From a checkpoint of a small transformer trained on Wikipedia: attention and MLP in parallel, a variant of SOAP for these matrices.
Each number is 500 + 40 x the weight over its row's rms, rounded and kept within 0 to 999. Layers, rows and columns count from 0. Numbers have three digits each. The size before them is the row's rms in percent of the matrix's.

# down: layer 20 MLP down (transposed), 1024x256, rms 0.258, rows 566-590, columns 128-255
# up: layer 20 MLP up, 1024x256, rms 0.239, rows 567-590, columns 128-255
down566 098:470506421491424529476518457501460516531552559506456503480631528566516463407483499587490447441465435533605493522515460466517429485538505461501535434461514519509486522456494508526494501463402484538486495509476519527545522510510423509472512504450486541471482565483546519499481513559485479518507497542453421458581479430489547572506516440520490477529482495451487499552578512443501489468476
up567 097:464434470487556444469512527441518495559437462474544484499449492461597467519442511521471446471557494473529431473522469504528491533475517484529474556465486463509495458497456591532547468473464513439527509508538491539482470398429501525526540429518442504499456519510436506515474509500486514490528503512512489536568506551462452428377492463474518470547558554531459488527497471528486468543506
down567 102:442444506471539516504497504546488522491442436556559525507445512517438532412452505648499524509520577540515483489519499507466565556492459442481562529505488472486553486484496566530488499484430507551525494430485578513502478515487490453428542565470489495521521513531560531469525488438483459465499451493486485542518501455496518514478502486534517518433523515483486552511551500550473508489464
up568 101:487477512550487481507491524527457561473499472508494507505464539411518514452445540500407438539526455470524483486490446502476494525508499466534533511536522506508444493498554559517633438515499496451450552465532477530466500505462501492497457536533504584421540527505420548503531428555448475496462423485461528486500542491467475473514496529483465529525487454492447457472496433520425533441486
down568 104:527453535561546527567539430465525481523482465534459536537543440509504428545496472457528463445536455425502571449452594498474486556468494487448466492528484478536517574470479552493509552483488532485496469484533533493495516542492443508495511527459486548457563476516435574469496516531537439459496497515433438531543487559561551499471466470487506493551492476535429479471570548495517422534556
up569 131:520507511447567508457506473515471505431546539449426551452465541514434479513505510527428545459447586481507459554463525517506438517490574450493531476512541531512581473527533489518490541533421508540451516509516539480435497465429485464550531549528556469505590466583533472539577594492479500516558479494500469501480412501454481498524546455488536436522440471464534523522513525502463453481565
down569 101:543482468473512474449533524521561473492484512517508544499468483511439460426482541512436546468488648511493532549466489553509527493494499531519522486526530454454574537504513494520475487493510560484557540505464520495545557502575500533544489536495472539476521521524512604473539524527480517514451461482483449469486492518491512470524512509443504459543575449460542440475496459506497553469537
up570 098:521527554481443504498513551429609519491528446494480465522538532508511530502529481504456518553516509519490465453540490491500466465570494436455499457526487450568481527480479521523458521555498514492559468536558480512550509537521497451508514508516447561513579431499493465507556551577482521400565597542492470544523458485465559589506499497503478554476450465437498458494446483477473476480521
down570 097:571524519565535477529445450472496474497522462485585528529479499499525531443521519493548529449514486485493564530469486437499465539497395523472538513489483514476509512526538450472526480489443495501406575488489490486497501516501475489572473493442499497481488517539478577470447559511510418490504445470470503447431527441545500524521459423492547493515502475411484536478560500571476471546427
up571 103:433450571479511500494567454462440502477501526426501470544464483454466474545548483506489589502467467456477480439515532453554522440523489512478520516514491468468499457494447491474510489557561511471565445554555537529512525488521439484505410534459528498537519503471474565548473452543519436505506418485497470551484557426514414486469401489543529535486448541458492521452490462517479442558474
down571 098:452493527472482528499460449513479485536489481450439495479496508519488550493530481546625500479453568463478553478509501505404507562518554455544536444449602499467526518456528490520525516552499534515507478442444514407541536491520499454507509481536496516480501459494572502454495587547466524460482413476527459541487479505417506389463471467548475446510486515501540523524583454496487536424544
up572 095:494509539492478502521475477477503448540485509510534502566452513474506513537506477501493433495565478442464485555561456485435498462533556450512494452458416492465561482522473528506471558537533465498439552519561489473469554461489418582564509518512476467479533476501511521486518532483541416490541514455541515404571426527518533537533548484561407554452467525490453500535500509492537478486456
down572 103:529524491485496538582479533456582458524511466564516455453397573468475532502496450533499563464414521505523496531556464559473446426544493549524495503473550512523512547453503452475387489476521518524584472503504463553451496504495480447503508480508481540530534440563496431461478503471474478469478536473427508479494497519471489456536443506533609528531440498454535511555515437512454563538533
up573 100:540520507461551549433466536461477446413533510453494509444535495503464516509468481430514538469481474456522584442532496407505507476473558513518604521472481459417507515545472486483497531497528510491456490488557448465461543478480504499514522517546467543494611504557436483457487586430465559491410512505507493560504536451575480541436507402503480427492526437452511526459422551559500496560517
down573 101:509494481502471559452515494481542540486558508535468513488463582482437419521523580539492514380536412460504533467462512524405436516470492524462488483515488514520511501481491539491462570545461529433536530472470523427439572545507427495550528499492526509504462454508578523481588456584413453508546503484454522488459516412419514478591509613509515548530528531502478476508484431459511476498536
up574 093:574509484459528414559473523503581535546499483502494544489494488445459506498492476486491489465455462530556503513493505542505552573484460583543516540541479504489467521450503535484530506511545527459508425501493528549496510513502484494461458554502462518497537440454486492496493531544526497498467447584510476440513531436540461510507386501570434439522492482528462527437535441475441546486488
down574 102:465611479482481511580523490531449565428502488505481496430482509559488499508621517532497468521528463485459496497450425545530590501503519574510445442520505484501523513456619496408477489533442495543469485468521430457525467550447443427490505530513542469539489541525523521510502465517480554492513437413520498505498538480522497455530445485450521509504510518491469455507503502492488550496550
up575 105:549490540478477597447560525502521556470485479493516499511538429450490451437458542513476527503537560432551524467458457550531468539478489548538522465493512427543509546458487504453450507516498541487495465614511559494533487509460503534554525513459438487494496533426494575449500520456497548470552504500485504414422537516498599486472506493554589410471581528510536572477505509476540476447600
down575 106:530511411496525447489461393484528480470541536552574517537465553463445547548457433481532547466447517498516477554450539548479518458480407480522515428520549548542562556586566520531484520545504508537387477475477481535548440449508534518451506512540579527442490446529515420499470495441548507522478498472522538442421472536484543558551525474520462461512492514456510495485457487502501473560468
up576 104:567450566489558504531464503505483461434507456517499487486533558522487483471435436471467586559554485464585485529480523558537502557495556507479453598506464498446526548500540490479507445473558478541558483478505420552410531474485485547512523500527491436502441507539543410498507567515498497527561557471471519473526480536525539478495462426475526512492440456506482613487495448461490480499475
down576 111:558508545585455482545502534545456458471515551561496531491547566413547425482461485480540538464560531440471552529578538504511530562485518444500547443542570543472445552535504529578462532579463480430545508478465537484548506496525487503556494465530535506503515477531530526477528498458496521535511502454509573557444526525487529462493558468521427508527412546556489534593488475484480505549478
up577 099:519468477509507475494498454482550592504503517514518508486439473445460557448542552520524490522526488486497493576452551469486420501454537487573446466491533458478564494421469469467481430539520525528481535486457509472438531484502512551564530516546524486499525445478518579463501582600468444472446487535424517572477448514538537534469437523500555534484516463550544509537539469470452561520497
down577 100:593538496549507498527526511479544503438487467473499441516512537482433444537488507566461489417554538532518570601521495535542507488455530483502450485444476524536433490455460571496480506495429555488490420522463541478516481536387529487520479542483538497542499536508463452488478488493492582511510466494557454529454502589514499524531566447425515546488511543530556464458475468509507498518533
up578 096:538488430440489512537480514433463423540576525482495472548489507386547417440495506541527501485519546477526514512516519480494475523483519519513502515467496526475520514460481518427555437541422528451527571566503445564610448470485485504427464461496445559524492516541526495480434428479491518545495491543546529502510505526492547509487495524486557522544490488429519465510524492530489482493451
down578 094:540573563518599465477446477546573542470496520542542513491517422469419562504524588484470468452432481420449478516475556450423482483421520538461460522463524511488492445500545523490483420507528496474520492498541542504492545531477504487496480547530522508539488491510428469441508486492468557516433507516565444539491547449541562504563526459486375504515544609566479502482480452534481495523510
up579 102:515476494487486500492490528456516532470569526439574491468460531423515521533527540532475495473539542506525455480484477529524520470538491464513511468472533516544523427503528500519510494444440457480522513526390500492453488454559495520550442490524471485498484522515499540458490504499498538486558491510475533508469606516538458496493420553483544433512567540522526551539472488507489488517534
down579 101:578443482468515518474561522471442520486554535516408505509467547561503574585487511500460498539512501496475485514555504469458547469494531499484526539512492406499495546462456500395457492523488561500430465474499461538519462468540559547592525483486572498556499528609493534478522551555511526476488490531435431514514468543444579520514428435468529547543525550512499472471482448408464512508591
up580 097:525480509579525571551482402450485460494539462477525514454501475509482521477510536515487476567545498541586507485517558413462517530462437502508468536477524485482452491546456497464545539502500476481505505465591541513561452533437539555467473590460507523538507508487494500488461476460536572504519503530463541553450494500457485505481511509452494467512539469539467461516516531494584497568473
down580 096:533565479524537513512515526481526568548525583514454495537489486532514543511493467503558515450471494496436490495465479536500553483454474500480536523507503510534535518514540484461454447406465441519507502516468515529483491425543537476455475486509516540464453487563405524499519543510488477471467548543482515434450480483551530516521512461525514482503505506500507506512437397558456423471446
up581 094:512512450504531470527461511463438482505495437507498552549477536509519547464538501432443525493457483527417471515536526471490481498474528498403515541506520470444461533441508499462450516557479456502492492488448497537498482526492493423510492529498550451579507512539500449450485599536502472525464552495467545426526452545442518466436501544491524430496396486501436536596559547509459452521510
down581 095:450431460545489446509488543615507502487444557611502492490516538542551394440485533520524496490524483473529532507535447484411554538501496512462574477446491524561452533447494452562468521475496587598551546507469537486511492522412548494468488487452499458485482513440489534489456490497492533517445528469455467549546543501479474481510500505457573517510487477517559564428504549503519513499540
up582 099:542494479528528466496486522475504556537547465462488480499540498508507392447549459524466533508502477481607510480481528500508491583460481543513504530457559454567495515428479541478475501534536520481514458552540437509559564524470449513497505507430521517474448458459517559472492510527491500448436365519508588460495441471579434495510534430473506430481480513471379547497551532520512397482525
down582 098:525480568463548491530426515466498512457507481513448533527526506499456534571508466517534523506453465499486494477493472504514476428503542476462510517496524462472510495401459524524483463512501514527444516513439534545484423502546503529533510466534525513548530520466461390473556454478504467538464548459497482534509543457559484458550455533518468504603429464502574484533522492556471594564511
up583 091:529493558457509516477590516494528488453507500539514487461452525507440534491470538512471477489463461528539448415510516456492456498481501530512412500413472502553515446526567470493503496467491514570527492437507509496523495375515491411462482507488514487464520527464487475528493558522490504494505486501597493547483507485566552485547425480530525532437436466510499477546452524411562470514479
down583 088:525561534479531517467491451570451522474470576542551525489512556596534511546484599449544522442569576482538529535504539496473532509552492489570490485406546539592446505512490514502496485478489464582596537552457489475453474417530543496486486510535481520511529454501503546553497532512507524529496524467468460454500497517411511511496506467606513483550586527510533438464530446530419466519435
up584 095:474504545536463412482477500441534476547516512486508472476593404560499502521524444478503492438490475503495530531501481516495484563513492470526409546420592600514519555496521520502483476499419570468456529469477488555484500449447495498553574501462483471488507481502554513537500561520497490436575501507488563561531485474460483514548501511492521447520512446478545455457453455515539584523467
down584 099:457532458562480546516425438509486502567439473500467518429507545519482563485525555516410483503548499508447538527541466517539517525456507577483484521560558520468497470492500439490499529564483506558487508438479438546473454448516505465490468471428473420484462529528469495514474476450497483521466485469570481546493499520474493414554485449431471540495554472498505409496488494488472392500542
up585 102:482490493494641517492516516491445519550521470483532529495452482512495554503505463540520540556481496556527508521513543542486470507535538492542471501450500536451463502520438473516470534486481470569498463611493471510476525489539476482486512514535493506549482477510581466565465461519505525502556445605384540535547410425488507428511485474468465452461480461514490499462523530462570512546516
down585 102:534470503516579480506586496484521578533503489526638435612505497536505497532497508562426517489418461508457506516458512429465497442542524559495475530474493480452461552515538529530440451521497507518494438461504554495498499470436598430430554508485535489441592502475476578524536462573558472478537534484514516474492549416474557425502493496482543413521509559423501451533461491449475481436513
up586 100:504493551462504504471573592515514431569551458560560561512508481420458505453469461490443567463517456506492450473517532551465497538477495449515458552473553484494486468552502503494429550453511464550550483542553526524492479524490475457548566503466490501533493536540582460508480525522541547464489521579487496435470561524491543542518525568495473507553545519478519534498532500471468495503598
down586 099:586508491488587553500504503486528466515454432529505449555532494517537432459485555557452536454479503524553551464483469446445408469541496470465473498485436524541484456512527508500561520532541483496443581430533470472467592464460623568482526490490454542523491467440463470495500493492472410558451518489525571523502479501506459472443519474491495524523501548491432555541492564492538516489549
up587 092:447521545458436508490527545528470396499485511531508475553496407463508465519447396503504531608582525515520536575505467492467483518547566435469497547509543537505467490501538492506511520472486464422494505433449577450509497450482457519541582497490510452557451480565475467452477459531492498521555514477548513491549485501449543435488473544506382568504498465516506575527499498549519516446553
down587 090:408497379541464499476460472507522545534506473536465494455527574484441511485516518498487488437459542498451472545536542459465486485503542552509570543504505481454516534554523515507537474498538453495496553545495478469500530476533461511461463559550584439459525518449514509583455587517481436465464522468548538562500510538488591551516417550571561496513464424512533434536493435567530417570485
up588 093:517482548551494524557497541427535466470393552466538498461539534521509525537499440495488427534507463481569462518487608596518493464464483581492494478414438425462511487408504509529457476513556414511427498534437555469520524518485515462503463504518510473500545442478465550425499551562454526523477475484530569552483462481436455451449501563508480540541465512492442539455544502480520481481506
down588 097:489509497500478511494499510546487422528518489516531466516534543437479509539538520515562514433497507482568488515428563481534545533466498509496508470548550493481565511486521535482449470531532433443468568515515510410597518551486497490563421547478548524483553411528456470469513526467474546422533557470474492498496464530498506468463476513501401464473491454501467502551623583592452585529451
up589 097:504510499505460456498505529539551492549511481506487467568447487467528488484531475417476475473454520572557478491552553502543563518567532544524466492526447472493444572483486511514570515502471486595499551446537474499448528524478468570580460574523426421504435522528464561454443520457471502448427469498493500554552486443511457498466508489507481508437519572472528486496472498539521474482539
down589 096:573517541469500470447480479560577569586503497474473527531520577549505534468474543507437501503529516500475522522538510447542521497520479526471507448470468497489492506467443482506459507471512500526507476522497532505460447540495454469474532549494567526506551502520478528536367451511441492531503576461567500461501504563503476418504485532574530506516494484441437468541463491575518508576494
up590 100:474528465521539490490514509527453359453557533524491424557460488505438494511448492482518442526503572521512544477488450437506455527516501444475524519526509488459564552488494536513444521475506497513534501446502484503552537433487467405616605457540517436555528508504504455531565450537509517494508452444488517541444495479483431446403418517498535488447483550504472496529487534447482503496541
down590 102:466550489473456538511472524516568413524532518529483481471495502491509504591533562525465506549434502495537454436471458529467456495470506498504455510476509502480546516524496515420494479560483476530531486521553485515479502503458518541529488509553524509498464488544519507516526455513511510474517541457523521548512537495464468583535519575532542421518473543514494573435454440448545531554586